{
  "n_kv_head": 1,
  "head_dim": 32,
  "norm_place": "pre",
  "rope_fraction": 0.25,
  "init": "uniform",
  "lr_mult_up": 1.2
}
Each number is 200 + 40 x the weight over its row's rms, rounded and kept within 0 to 999. Layers, rows and columns count from 0. The size before them is the row's rms in percent of the matrix's.

# layer 3 MLP down, 64x256, rms 0.104, rows 12-38, columns 0-255
102,181,230,249,158,218,239,147,219,211,187,191,243,120,231,179,236,135,194,118,204,205,194,200,207,218,207,239,247,188,198,260,246,206,220,83,175,199,142,201,229,131,168,184,190,133,132,132,210,205,196,218,198,186,220,203,210,198,225,193,227,294,234,175,264,145,202,249,222,200,202,175,164,162,203,194,205,294,151,255,181,224,160,183,205,100,288,222,190,186,168,102,211,217,192,156,250,235,234,279,223,158,157,233,151,199,236,260,191,228,210,109,133,157,210,220,264,208,184,178,197,230,156,176,211,198,197,175,179,213,210,170,260,204,211,247,238,208,192,150,163,175,193,193,246,223,189,216,203,221,197,261,183,225,138,211,252,168,269,204,214,266,212,168,197,234,251,101,168,276,177,133,216,248,175,191,207,123,183,240,231,158,182,138,215,214,143,223,203,160,241,113,134,231,250,223,212,191,217,178,180,206,200,203,160,195,199,155,136,161,131,255,210,171,189,242,137,209,177,281,237,231,236,213,257,183,160,189,161,195,225,248,211,196,179,217,252,162,234,144,159,255,213,216,248,223,138,163,106,191,233,203,137,134,243,286,180
086,106,225,305,183,254,167,188,260,155,248,173,177,208,194,204,228,214,132,184,261,240,203,249,176,214,200,246,163,221,215,228,199,183,204,216,244,304,283,169,258,177,165,154,260,203,213,204,233,190,222,233,244,239,232,180,249,230,207,163,143,199,149,192,257,181,198,184,249,184,151,224,215,180,188,249,191,219,234,199,238,121,258,185,162,233,238,154,201,264,258,158,256,195,191,190,261,227,171,252,157,182,246,253,191,184,157,194,201,157,173,182,129,205,180,189,217,274,155,229,188,223,232,140,102,184,236,280,188,187,132,237,170,197,178,163,221,230,218,206,230,174,132,207,195,234,65,210,176,177,110,160,181,244,164,266,191,156,210,197,173,242,198,208,178,218,234,230,233,189,136,190,236,142,185,236,187,179,243,122,207,176,234,236,242,179,161,178,268,138,253,193,162,152,178,262,200,174,221,220,191,196,188,246,196,239,237,207,199,240,263,208,178,194,130,219,103,241,190,214,244,188,179,269,135,205,144,167,210,246,191,256,224,296,209,237,183,173,186,158,138,162,242,262,198,140,232,247,192,207,198,198,180,174,233,296,217
095,163,189,149,215,178,196,238,200,237,141,225,187,207,263,268,205,155,148,187,200,193,221,184,115,154,198,164,202,160,206,238,310,286,174,191,231,181,237,241,179,223,244,214,242,230,207,174,202,162,186,208,153,240,222,235,233,199,259,202,237,238,195,282,230,166,208,202,218,187,209,189,288,221,160,226,164,201,153,210,177,156,160,193,154,230,278,202,182,240,154,201,232,201,227,142,161,209,262,166,195,200,138,229,273,209,97,199,259,133,164,188,202,236,231,129,194,236,193,227,203,240,283,232,207,219,206,209,248,235,145,230,155,161,160,135,210,238,122,281,310,265,208,184,193,192,156,280,186,174,180,181,163,180,173,270,189,200,192,120,246,136,232,259,297,270,161,107,151,201,194,173,186,146,187,191,210,231,178,184,161,229,217,179,154,181,226,184,197,127,196,208,157,233,198,218,222,205,252,198,212,348,183,168,226,165,214,167,261,250,194,169,160,257,236,164,204,239,165,200,168,110,183,159,196,216,210,257,211,178,182,196,223,225,231,252,127,164,196,187,164,215,178,235,208,239,215,198,191,152,195,159,243,231,134,215,203
101,271,200,223,194,171,200,180,225,188,217,211,159,228,116,215,236,237,202,181,143,171,193,231,288,184,174,119,265,286,172,233,249,186,219,215,191,277,188,171,194,209,104,130,257,172,201,178,210,214,184,145,174,193,218,195,184,188,161,201,156,191,166,243,273,218,180,197,214,210,130,216,171,107,143,194,271,128,214,204,205,283,78,170,187,283,156,235,154,239,190,181,167,214,211,169,282,205,232,165,222,268,161,183,124,201,283,267,245,227,118,185,220,196,164,174,270,248,224,207,255,201,202,204,135,190,159,252,264,245,184,169,204,199,163,179,225,171,204,205,134,233,239,187,176,211,225,258,214,242,202,189,178,230,157,225,214,179,208,213,208,232,185,204,173,226,187,219,203,234,202,199,245,261,214,174,172,185,238,194,202,206,225,209,142,261,217,200,114,246,217,178,97,133,171,269,204,217,193,213,173,159,171,89,209,203,233,199,174,322,189,242,265,171,324,209,247,194,184,207,211,192,229,189,179,205,214,174,212,223,167,207,106,225,202,191,139,212,207,247,195,200,186,206,195,197,225,239,145,220,190,206,265,235,136,185,214
102,241,184,251,175,213,251,276,202,239,185,203,238,232,260,193,202,191,229,200,218,199,193,149,189,124,160,146,238,191,126,226,228,160,182,260,201,228,161,280,206,192,126,206,191,170,225,179,228,246,270,232,152,167,204,218,169,163,195,164,231,203,235,245,214,239,185,314,147,211,229,202,203,224,226,189,183,157,170,177,237,195,231,220,183,197,228,200,253,174,171,190,197,248,194,158,162,200,253,255,217,179,167,148,84,189,160,168,260,270,210,230,207,221,201,226,192,231,245,239,120,198,164,205,192,250,211,186,195,204,221,269,198,200,146,135,212,190,169,228,225,265,103,250,191,215,224,220,192,186,170,221,177,249,178,200,183,239,160,172,187,195,148,157,222,250,218,211,151,238,198,211,232,322,140,188,156,106,213,190,199,189,197,243,205,191,154,222,180,213,162,255,184,188,200,149,151,152,151,141,342,245,202,258,228,164,115,219,196,173,167,180,244,237,174,254,221,147,300,165,211,218,208,234,260,177,222,166,148,264,208,203,207,231,213,175,201,145,143,157,230,224,158,186,235,152,128,240,253,240,241,258,253,232,78,181,177
094,234,212,235,125,237,249,117,220,170,249,233,221,202,181,164,195,174,106,181,257,188,223,200,185,162,176,236,199,154,209,142,171,228,176,134,231,172,224,193,199,263,190,216,180,197,175,204,297,215,206,243,204,201,195,259,204,306,254,231,143,166,206,232,204,243,326,209,164,119,174,127,164,214,188,212,184,257,177,152,168,210,161,195,174,194,157,207,206,177,156,218,180,180,185,255,123,211,244,226,192,229,187,96,285,170,260,135,148,183,210,231,265,193,165,196,184,181,152,181,213,178,170,143,200,190,253,203,204,210,214,224,193,231,250,299,231,222,237,172,188,207,174,193,128,163,178,183,189,169,218,152,234,173,285,227,199,153,239,207,224,239,141,138,186,182,189,192,187,278,261,159,162,200,153,169,253,211,168,189,307,165,190,183,209,202,253,225,187,280,175,275,137,136,287,209,170,179,198,160,210,133,234,184,153,195,195,243,200,128,238,178,280,210,235,182,166,205,173,203,194,209,198,206,239,192,205,183,233,217,232,209,191,184,131,165,229,203,231,153,201,218,235,263,168,237,262,235,111,202,264,150,197,178,297,203,173
099,252,149,153,236,196,140,163,167,264,180,185,224,243,219,185,139,163,212,153,208,147,182,246,207,214,210,219,138,229,189,185,202,230,203,208,188,192,204,220,195,221,203,193,246,184,209,189,212,153,211,239,185,232,192,124,198,229,230,172,241,200,184,231,300,170,183,167,219,183,204,148,195,211,210,237,202,182,189,147,159,182,201,201,142,360,275,201,205,172,202,314,157,177,272,206,255,207,150,220,229,161,185,96,275,192,212,184,162,218,216,229,214,146,172,216,207,175,186,235,169,174,143,249,191,249,162,236,205,190,186,138,196,204,176,213,147,242,182,185,230,231,142,194,236,246,216,124,195,248,284,264,279,174,218,142,215,210,239,125,201,281,256,206,245,137,199,282,237,232,229,217,211,197,178,206,192,178,241,171,312,220,206,159,220,151,243,215,212,183,208,287,252,251,212,196,294,223,232,242,193,203,213,191,192,196,215,251,174,274,169,234,284,197,281,154,189,212,180,210,158,203,288,197,100,180,153,173,150,187,165,207,186,163,202,182,158,220,234,201,165,234,102,151,175,188,252,196,196,232,161,179,139,205,162,141,167
093,270,191,186,184,251,190,193,141,183,217,134,244,153,159,128,203,125,280,194,256,185,184,238,192,233,233,172,106,146,188,214,187,187,254,174,277,180,225,189,235,248,153,184,159,198,168,163,217,234,179,244,212,165,244,173,184,201,191,221,114,184,189,189,92,284,195,204,184,254,214,200,179,182,133,226,164,260,222,213,141,188,193,217,202,261,225,158,159,191,219,301,194,181,172,272,252,209,253,150,241,200,243,162,217,225,286,226,128,192,201,222,185,157,206,209,193,199,212,169,184,125,154,93,262,237,218,146,137,220,196,238,157,93,214,149,198,100,162,224,193,176,238,135,175,124,143,229,234,189,219,153,152,129,292,164,192,236,211,217,179,165,203,195,217,171,194,148,130,232,198,169,222,219,164,244,152,193,219,168,175,161,178,142,210,176,225,241,201,239,243,193,214,254,189,222,170,188,156,188,173,227,255,255,191,164,221,241,236,185,217,190,135,292,223,122,235,174,254,134,259,163,209,227,181,220,208,291,174,217,167,182,174,200,236,191,220,152,158,246,185,188,179,214,204,182,139,200,183,161,161,175,177,211,194,193,219
090,202,216,218,136,226,242,195,186,220,202,182,196,172,166,233,225,146,215,144,148,163,237,138,157,281,170,155,189,236,253,241,210,236,246,242,253,181,228,172,188,178,197,228,250,302,203,229,176,205,138,160,203,208,214,202,211,154,200,159,181,103,226,125,150,189,159,235,152,262,245,184,190,157,187,162,203,232,170,170,164,137,86,155,265,178,199,200,175,271,192,225,149,205,202,183,212,195,216,158,221,177,185,303,154,163,243,229,202,209,169,179,194,245,195,203,202,190,172,227,128,279,313,150,170,146,211,169,208,263,206,210,180,202,214,189,194,216,163,221,230,271,194,217,218,249,237,192,174,227,137,202,149,180,164,290,222,166,168,125,117,144,282,208,131,217,214,197,189,171,242,181,170,193,152,251,146,164,143,216,168,160,216,163,248,190,158,162,218,202,227,232,261,192,202,242,250,174,242,227,181,218,199,228,166,148,256,252,104,190,246,186,282,198,214,206,247,215,145,218,182,131,260,111,235,158,233,157,195,220,155,185,227,152,232,188,172,177,137,252,234,178,246,173,197,256,265,165,254,269,214,212,238,174,226,202,209
089,158,200,224,238,177,141,167,178,82,144,201,251,177,259,206,199,185,205,167,204,173,214,195,203,250,175,213,279,187,163,190,168,174,275,150,234,159,214,121,157,280,215,137,219,221,214,179,294,148,253,218,179,148,206,236,245,202,122,141,156,154,186,230,149,207,157,238,224,176,184,212,199,253,159,169,191,212,268,188,152,284,132,182,190,155,243,175,199,168,175,210,216,153,167,202,217,223,74,198,181,220,223,253,209,207,214,281,242,215,242,239,148,240,203,264,180,176,225,212,214,224,263,181,137,226,205,277,231,191,202,190,217,244,196,236,253,164,124,172,166,194,205,223,166,190,240,186,265,180,217,181,229,123,174,241,250,167,191,211,246,221,156,179,189,186,131,260,229,225,213,215,194,224,254,184,232,215,209,226,200,143,165,298,209,150,205,224,176,153,221,117,179,174,184,250,259,214,111,244,221,193,218,238,152,242,271,235,160,82,194,202,198,172,195,229,198,218,202,166,205,155,228,228,135,243,130,126,151,219,200,193,177,216,144,176,198,202,221,220,177,178,296,171,220,216,148,145,175,229,174,218,149,240,202,138,167
094,261,210,187,215,218,217,213,204,186,196,205,210,166,218,170,157,138,193,208,230,138,178,207,344,191,178,228,180,214,251,258,168,165,230,162,152,143,128,211,274,198,197,219,233,216,175,129,225,214,229,154,223,238,262,236,222,192,160,240,145,198,201,203,194,183,156,183,160,211,182,216,160,178,153,160,115,140,216,244,283,187,300,121,243,108,181,238,153,161,167,213,185,221,226,213,255,203,188,162,256,230,238,224,195,285,186,246,189,172,229,171,226,219,222,220,131,168,217,238,204,205,129,246,197,291,213,174,186,190,241,220,219,189,221,209,212,113,126,202,301,106,202,246,225,228,207,202,232,147,211,202,118,159,264,202,153,232,171,182,239,196,215,231,169,261,161,195,199,177,300,137,157,227,236,196,179,216,271,204,179,172,248,180,227,216,173,200,221,151,241,222,294,190,280,164,140,203,190,177,186,141,216,153,210,251,197,194,236,145,185,228,221,206,209,207,192,206,236,221,226,216,125,244,210,180,181,197,204,214,219,256,241,198,162,204,209,213,161,202,277,205,185,239,199,166,264,270,208,112,142,258,280,184,240,168,170
090,220,221,162,201,229,173,256,196,218,225,218,212,157,208,113,240,201,184,175,166,178,190,279,222,198,175,244,160,185,216,132,203,240,137,273,230,213,194,150,189,140,240,265,198,187,196,194,161,265,251,250,197,182,167,134,127,202,194,209,218,227,180,220,114,184,183,186,227,148,154,187,182,231,209,310,214,277,177,231,250,94,165,198,176,198,257,183,188,202,149,189,208,160,139,151,240,241,271,194,263,168,195,175,235,152,170,174,156,222,274,235,258,200,159,225,262,232,186,191,196,133,193,152,225,150,170,245,211,158,169,170,160,212,223,158,272,145,242,188,165,153,253,199,191,192,179,234,234,217,152,205,166,222,185,230,285,195,114,175,184,192,127,192,166,139,220,183,193,251,189,201,163,195,145,191,129,277,278,236,163,147,203,214,193,173,281,215,217,200,184,212,234,231,200,237,276,186,163,188,188,253,180,157,225,174,213,194,187,193,224,181,207,236,216,206,173,199,246,152,198,269,170,112,143,161,277,232,195,81,140,195,143,178,170,210,248,214,208,237,286,228,159,250,185,230,195,240,256,166,259,139,183,248,162,233,222
110,182,155,253,207,200,216,284,186,192,215,182,272,261,193,133,179,261,195,240,296,192,200,188,222,174,230,200,156,216,172,192,202,203,180,256,126,236,231,285,195,239,178,189,197,237,227,240,198,243,203,89,248,171,147,179,177,241,174,176,311,186,206,246,235,168,231,173,195,208,204,192,147,224,250,146,207,247,158,247,214,154,243,243,287,163,232,224,240,178,241,153,169,177,195,157,150,204,159,224,252,291,245,165,218,206,220,92,171,265,208,203,243,215,193,232,245,189,160,147,229,257,189,166,221,192,177,126,150,201,203,161,233,266,239,232,162,216,180,229,240,224,242,204,162,173,241,248,269,193,226,192,140,193,236,211,166,236,181,206,181,244,178,197,95,250,236,195,243,166,219,205,190,219,184,206,200,286,167,276,286,256,227,227,125,201,240,206,187,205,188,187,192,144,159,239,203,276,152,243,191,202,274,220,262,167,221,180,223,166,240,213,175,320,236,188,209,177,235,215,227,219,176,229,204,190,178,256,172,252,124,169,209,212,185,212,243,179,160,203,230,155,170,313,180,142,232,179,192,254,184,171,177,175,216,204,136
100,274,173,241,227,190,205,112,201,214,294,204,258,233,231,251,181,156,155,240,324,235,229,174,219,223,190,114,148,193,255,226,225,225,213,235,140,205,192,175,233,195,197,144,252,181,197,255,220,270,212,242,208,227,109,219,149,258,174,182,152,227,161,222,164,191,199,190,181,211,250,218,236,201,242,198,257,153,260,188,210,101,212,140,174,216,310,217,134,188,180,203,235,219,217,173,226,260,165,187,212,201,190,249,189,177,160,212,181,152,256,218,131,199,260,190,139,300,221,253,172,112,210,259,207,232,248,211,211,174,174,193,222,210,129,170,220,185,203,236,144,158,211,254,209,162,184,185,164,213,226,246,209,145,111,202,199,197,230,212,161,274,197,223,236,227,175,205,205,254,154,167,175,255,192,134,178,171,206,249,218,240,137,237,216,172,219,187,259,223,164,156,145,224,210,163,175,197,212,187,272,166,204,242,218,216,266,235,186,223,234,177,179,234,126,137,153,145,166,231,172,188,159,271,268,198,299,205,232,197,172,109,236,143,239,182,130,201,230,199,214,187,213,225,168,251,229,151,247,161,209,235,172,234,220,177,188
093,148,203,228,205,231,182,194,217,222,176,144,210,150,256,215,224,110,127,222,200,228,229,149,293,309,193,203,275,159,167,231,142,187,290,166,211,184,250,265,220,277,294,225,217,219,192,174,296,256,245,192,196,154,188,163,134,221,187,191,224,208,190,213,179,234,190,248,226,176,214,200,136,196,198,143,210,150,187,259,149,205,213,181,233,153,164,191,154,202,221,179,240,181,145,220,178,193,183,99,242,253,228,206,227,199,202,175,228,165,191,132,246,170,189,205,236,310,221,97,215,253,153,230,190,221,168,224,166,228,192,230,218,181,224,211,175,179,248,238,192,134,259,230,143,141,223,176,222,152,141,240,284,213,226,268,193,198,187,178,260,214,145,176,257,284,193,226,195,190,167,193,220,174,185,142,204,161,157,254,198,283,206,192,178,204,258,217,244,177,191,134,185,159,250,225,130,197,165,240,248,183,184,258,167,139,251,189,246,213,149,201,174,230,238,170,107,152,186,277,182,182,175,212,175,222,197,214,155,174,209,234,227,239,228,184,167,200,255,241,207,234,148,248,188,203,215,212,155,141,214,246,189,148,282,209,176
093,276,132,216,253,215,153,171,155,254,211,210,218,204,204,156,230,210,153,188,175,162,199,201,175,207,154,153,144,244,186,214,250,275,182,208,213,187,245,211,238,292,185,311,264,262,195,183,201,181,265,219,147,170,157,163,179,198,173,153,259,199,193,210,206,265,208,199,194,188,291,203,158,224,257,190,212,147,168,107,184,289,260,183,94,203,187,197,158,247,144,128,188,179,203,204,198,188,267,275,281,170,201,232,222,175,299,176,148,249,236,204,167,115,136,189,211,116,225,238,216,182,218,171,186,117,130,108,163,221,160,207,205,278,197,186,156,164,185,169,214,190,233,224,179,247,199,244,229,191,202,227,190,155,218,196,232,169,211,182,233,178,224,199,193,204,282,192,177,129,152,193,164,210,267,204,191,192,268,210,211,194,208,231,160,187,213,238,220,250,210,186,219,199,165,204,155,156,178,200,198,185,152,255,295,172,249,149,213,202,225,154,244,130,216,209,162,194,147,260,173,162,224,223,231,245,223,160,174,181,226,145,199,255,206,175,182,159,213,226,207,140,286,192,152,204,175,241,153,159,169,230,210,285,161,235,153
102,192,192,218,170,210,173,175,138,222,186,132,129,231,229,263,225,183,201,151,186,238,190,194,135,199,260,192,208,234,231,199,187,176,203,178,213,178,303,212,166,253,173,190,102,184,202,153,179,213,199,154,186,150,153,216,213,195,216,247,221,168,207,169,298,138,118,219,227,184,199,216,179,207,142,177,195,238,193,215,147,274,247,221,323,185,148,202,185,240,261,188,149,190,204,262,214,184,183,157,202,142,259,292,212,249,194,234,208,203,227,184,183,162,253,240,193,181,238,168,176,162,214,272,274,127,243,251,218,280,199,228,234,114,192,195,170,200,190,214,235,189,181,183,172,184,197,193,179,235,153,225,160,274,177,246,151,300,209,196,220,269,331,221,232,168,181,170,229,208,167,258,208,178,228,249,232,230,221,184,252,148,150,194,269,189,222,203,212,288,121,232,250,64,199,246,250,178,183,192,191,212,203,241,160,222,134,210,210,265,185,193,158,200,210,225,250,154,156,220,226,175,273,155,187,199,134,189,210,215,215,189,195,169,196,168,253,180,169,211,200,129,209,125,179,194,204,123,213,160,191,150,201,216,186,215,215
093,170,233,220,155,263,173,247,189,192,193,155,233,178,187,158,256,221,120,207,256,213,138,210,158,146,237,286,190,175,206,222,240,121,205,204,213,239,131,215,214,153,157,182,185,196,185,182,189,128,197,169,83,217,191,182,174,176,238,133,224,253,186,221,221,200,225,157,202,203,206,181,186,115,215,150,181,212,200,189,239,170,269,226,217,270,219,189,266,207,245,211,229,196,180,267,172,180,181,172,219,258,208,300,132,184,200,203,229,209,167,169,193,176,224,203,182,116,234,191,103,97,173,253,165,149,178,116,173,237,250,222,176,151,157,200,180,224,150,265,214,288,215,183,204,206,231,133,229,139,165,233,202,225,226,142,246,230,188,165,146,163,186,218,165,207,207,206,222,217,180,218,243,196,219,233,206,172,189,256,308,208,226,172,225,259,189,141,259,196,167,287,214,204,175,188,180,239,84,217,213,263,112,206,202,132,137,207,179,191,272,156,144,180,210,146,219,207,181,146,204,166,218,235,297,135,236,212,169,245,192,245,207,184,191,227,240,188,198,244,218,175,227,258,248,194,232,245,205,152,126,159,219,215,225,219,224
098,240,209,180,257,162,177,149,182,204,195,199,198,219,214,213,164,213,213,211,290,168,208,178,277,187,226,191,206,194,149,158,312,242,193,222,226,98,235,225,182,215,269,162,219,151,218,175,175,243,147,191,257,208,205,207,147,204,156,183,237,201,180,211,234,187,206,244,209,202,161,194,226,183,227,240,238,206,183,202,193,242,209,216,178,266,246,229,168,205,197,220,213,214,165,118,208,185,286,213,155,165,162,190,279,178,134,188,267,162,191,204,141,202,207,129,181,243,174,216,177,181,247,273,212,216,176,241,157,165,193,127,167,231,205,263,206,235,218,218,211,241,272,215,207,252,223,216,286,170,196,222,238,159,202,224,194,202,220,353,183,250,187,178,127,158,133,241,263,248,198,149,117,135,214,197,229,207,127,193,77,232,191,204,172,240,227,169,175,196,292,180,231,240,178,166,244,277,192,203,216,233,209,238,214,222,204,241,236,250,261,233,197,229,236,213,229,173,220,98,172,174,353,204,151,232,140,188,195,211,175,155,182,193,216,171,229,214,201,216,193,217,188,252,139,147,212,189,231,250,118,169,235,170,229,208,188
099,248,223,151,179,176,128,243,206,158,207,257,179,213,227,196,233,167,180,201,187,159,202,197,199,150,230,199,226,216,171,193,299,138,291,220,115,215,261,214,169,204,79,239,152,196,207,146,193,130,210,181,167,175,164,217,254,185,140,174,211,208,183,228,235,214,212,121,248,239,244,201,219,190,162,275,210,189,199,220,182,250,98,281,184,218,250,172,266,203,234,203,266,175,215,150,112,230,257,197,171,181,199,264,256,156,171,146,229,167,161,179,207,184,195,234,149,172,236,192,253,156,169,238,176,221,147,254,211,194,193,190,213,171,140,185,184,173,162,119,289,196,128,219,180,258,235,229,257,178,167,181,174,228,157,217,191,265,192,158,204,249,282,223,181,150,185,212,209,123,184,215,219,184,182,241,213,104,232,149,284,146,219,277,198,199,193,164,137,218,171,196,170,212,218,168,225,123,238,143,227,231,195,144,182,222,150,172,214,235,170,183,207,171,225,169,159,182,170,243,240,247,131,193,266,230,173,207,180,202,220,236,198,235,155,267,231,257,193,205,197,250,235,157,233,154,164,153,152,125,259,178,235,162,243,195,250
103,228,208,271,202,141,160,103,213,244,215,256,131,217,186,229,125,118,209,165,203,195,231,253,214,210,190,208,192,221,180,229,184,166,176,298,177,279,197,234,221,215,180,230,193,172,200,198,259,156,121,215,205,221,211,191,216,228,220,236,221,203,238,214,138,249,117,192,145,149,226,269,192,163,173,253,213,135,234,165,158,213,211,234,239,186,215,223,171,182,189,181,169,181,265,186,184,129,209,133,160,185,172,186,135,175,180,234,168,298,156,176,233,205,176,168,191,249,168,235,149,285,153,265,184,187,180,241,195,157,186,155,205,275,259,159,140,202,214,256,189,159,146,248,181,252,226,169,150,227,265,188,260,220,236,147,173,141,174,246,238,188,218,231,246,166,206,195,190,232,198,197,249,198,285,220,161,200,155,211,198,208,161,142,189,172,177,161,192,264,268,228,142,244,210,196,179,169,207,275,191,163,154,132,126,229,191,164,257,159,270,154,218,228,195,212,232,166,276,245,96,206,248,183,203,243,338,215,204,245,197,170,181,166,187,232,194,183,267,141,163,230,187,146,176,188,256,219,197,217,193,180,232,139,179,198,202
106,180,261,168,197,230,175,172,199,111,214,203,159,241,225,240,194,168,205,188,231,157,230,140,245,213,222,248,166,142,215,226,176,185,203,178,164,173,169,168,294,142,202,250,323,146,249,178,234,218,196,187,199,215,234,211,229,213,207,213,217,162,190,156,202,197,190,173,212,159,239,215,224,233,189,154,142,148,175,148,197,151,170,151,247,58,306,255,187,215,234,202,225,199,192,243,252,214,49,217,207,134,146,244,193,165,175,158,264,178,277,154,185,220,226,222,175,211,204,203,209,180,185,223,202,162,219,141,253,188,191,259,212,148,148,181,194,217,164,216,211,210,182,217,159,224,203,128,192,187,245,164,208,195,227,168,221,189,237,183,219,220,176,287,188,274,197,184,150,214,203,201,208,225,133,218,195,207,263,190,180,185,219,159,219,158,237,203,215,231,145,192,179,163,229,195,176,192,241,197,217,175,212,242,189,206,289,146,196,143,211,214,134,288,195,176,218,131,195,99,170,177,143,206,145,118,110,177,184,125,187,131,222,123,188,196,171,183,236,149,201,176,223,104,187,205,171,206,115,192,272,206,172,197,277,174,195
104,275,204,152,92,101,169,190,172,201,216,235,183,197,207,193,204,192,170,187,130,217,213,154,217,171,149,174,188,248,214,170,259,246,152,134,251,155,202,164,197,266,308,222,129,196,193,221,208,206,216,239,173,245,188,192,159,258,236,162,248,182,168,226,249,252,226,220,177,192,228,233,154,158,196,203,151,175,226,187,166,188,190,192,139,229,224,174,229,121,232,229,162,182,147,262,88,184,273,206,186,224,219,241,261,197,190,235,236,127,232,186,161,221,193,234,217,193,185,103,187,161,215,217,171,155,171,135,200,245,171,210,153,213,182,223,194,232,209,150,186,137,113,196,209,127,183,214,280,192,199,310,172,155,267,169,226,126,270,207,259,183,244,194,230,257,233,188,263,199,210,168,140,228,185,171,272,222,212,134,229,126,182,248,146,228,190,210,223,184,238,166,178,164,194,207,253,188,185,190,186,242,241,212,244,170,155,149,234,243,182,132,174,206,269,159,199,116,167,279,236,152,232,259,173,185,245,182,163,188,221,146,196,211,197,211,237,160,207,199,166,251,223,222,240,182,207,207,249,201,230,171,168,159,278,137,164
121,173,203,225,182,221,232,206,107,188,179,152,199,173,162,194,268,222,231,147,192,240,173,207,172,183,188,199,208,210,228,260,76,163,236,71,273,174,118,175,220,172,229,216,203,236,258,219,196,200,192,219,229,134,236,175,181,228,160,169,121,235,195,134,164,244,228,180,171,242,218,216,231,196,249,221,148,164,202,245,167,187,231,192,277,251,127,213,168,238,153,190,197,235,178,204,193,154,204,185,229,162,201,185,262,202,221,239,224,172,212,220,266,205,192,229,171,156,283,233,222,214,217,258,207,150,240,163,200,171,251,266,223,161,225,207,172,156,221,126,171,137,316,209,235,148,194,202,231,212,159,264,193,121,221,140,134,195,196,159,217,151,217,222,223,208,244,175,247,120,205,229,171,168,175,210,266,211,177,204,130,187,206,175,212,214,159,172,177,166,154,191,196,229,175,164,116,190,206,180,152,216,235,121,202,181,56,227,178,269,152,196,202,169,230,259,154,189,245,128,229,246,213,124,214,211,154,249,188,172,203,215,193,198,207,191,160,248,168,206,231,146,235,140,233,291,140,235,237,158,161,241,225,207,207,250,221
090,66,190,214,202,188,196,181,241,254,194,181,169,228,114,163,221,245,201,229,232,180,227,164,179,178,212,184,253,166,198,142,252,227,187,173,179,261,225,222,206,172,147,179,214,199,198,227,175,207,187,263,166,156,215,242,220,129,191,224,191,189,191,199,203,198,230,130,123,175,61,205,230,191,268,215,248,210,168,148,205,166,222,201,170,158,165,230,310,164,130,214,210,224,222,150,118,219,211,158,160,242,120,168,140,198,191,170,218,224,298,183,171,196,130,138,215,201,167,299,171,233,198,199,166,200,188,163,207,156,241,261,212,182,252,160,216,231,216,236,164,194,278,200,189,212,183,280,125,218,138,140,171,205,180,132,168,206,160,179,186,195,203,206,173,263,148,176,172,223,287,229,194,210,188,162,204,233,219,157,184,275,215,219,236,206,180,225,198,159,206,192,202,196,221,169,271,222,219,186,174,181,207,222,249,154,118,187,175,255,245,162,212,165,229,211,254,268,191,195,255,180,286,191,254,186,221,178,219,297,226,288,204,213,184,182,194,232,256,216,317,174,239,189,242,221,128,157,167,192,147,188,256,212,182,239,217
090,213,236,265,218,154,182,257,189,159,163,200,220,197,199,191,237,261,214,201,199,241,244,218,257,236,241,270,200,208,202,293,116,169,215,180,202,145,186,210,144,172,291,193,256,238,154,241,228,157,210,219,231,217,222,243,257,119,212,200,117,225,257,190,214,195,244,254,229,218,225,263,181,205,189,208,208,202,266,178,216,198,140,263,227,188,182,143,234,181,191,225,208,181,145,270,208,234,202,249,218,175,241,136,211,216,138,130,230,214,231,253,140,198,264,243,276,220,225,171,164,292,197,186,251,224,260,144,237,299,217,158,228,242,283,196,147,172,194,239,207,70,203,226,226,149,245,236,248,144,201,212,210,228,221,184,146,165,284,258,178,216,179,167,216,206,212,204,236,163,269,210,165,221,162,195,177,118,220,224,208,99,176,235,167,257,264,263,242,179,194,202,199,197,236,178,257,185,220,195,257,207,244,204,236,168,176,210,217,213,194,193,147,202,116,247,176,177,207,159,195,177,154,214,222,278,213,199,223,237,120,172,171,243,228,162,226,260,261,190,210,218,204,224,209,167,132,234,234,193,202,186,154,137,237,134,219
107,138,235,251,166,206,287,236,164,201,120,165,107,154,190,208,202,251,236,225,132,203,227,249,219,179,187,230,171,236,212,206,184,141,177,223,195,118,210,165,226,251,155,216,201,213,277,181,144,241,238,222,188,220,152,214,163,237,209,216,125,184,193,189,153,202,190,206,209,221,133,221,227,162,176,176,212,200,190,239,251,246,259,230,233,190,82,203,237,199,217,187,143,262,187,222,156,204,217,185,229,218,227,204,178,205,200,275,165,246,181,264,215,185,205,193,270,196,205,218,228,252,181,246,245,155,217,197,221,226,254,233,162,180,238,200,256,137,252,192,136,170,147,132,208,277,227,230,211,209,212,226,169,198,223,172,210,132,164,315,230,171,200,232,203,188,180,189,186,232,186,188,154,163,181,199,222,342,232,293,160,193,165,261,208,189,137,154,182,179,206,152,255,185,150,168,195,207,181,164,169,161,215,164,187,185,139,268,200,173,108,275,218,154,187,190,226,212,156,204,208,205,178,105,215,143,130,219,247,198,224,193,208,216,185,143,247,215,243,296,213,210,142,233,194,230,159,152,185,196,111,219,128,163,126,256,244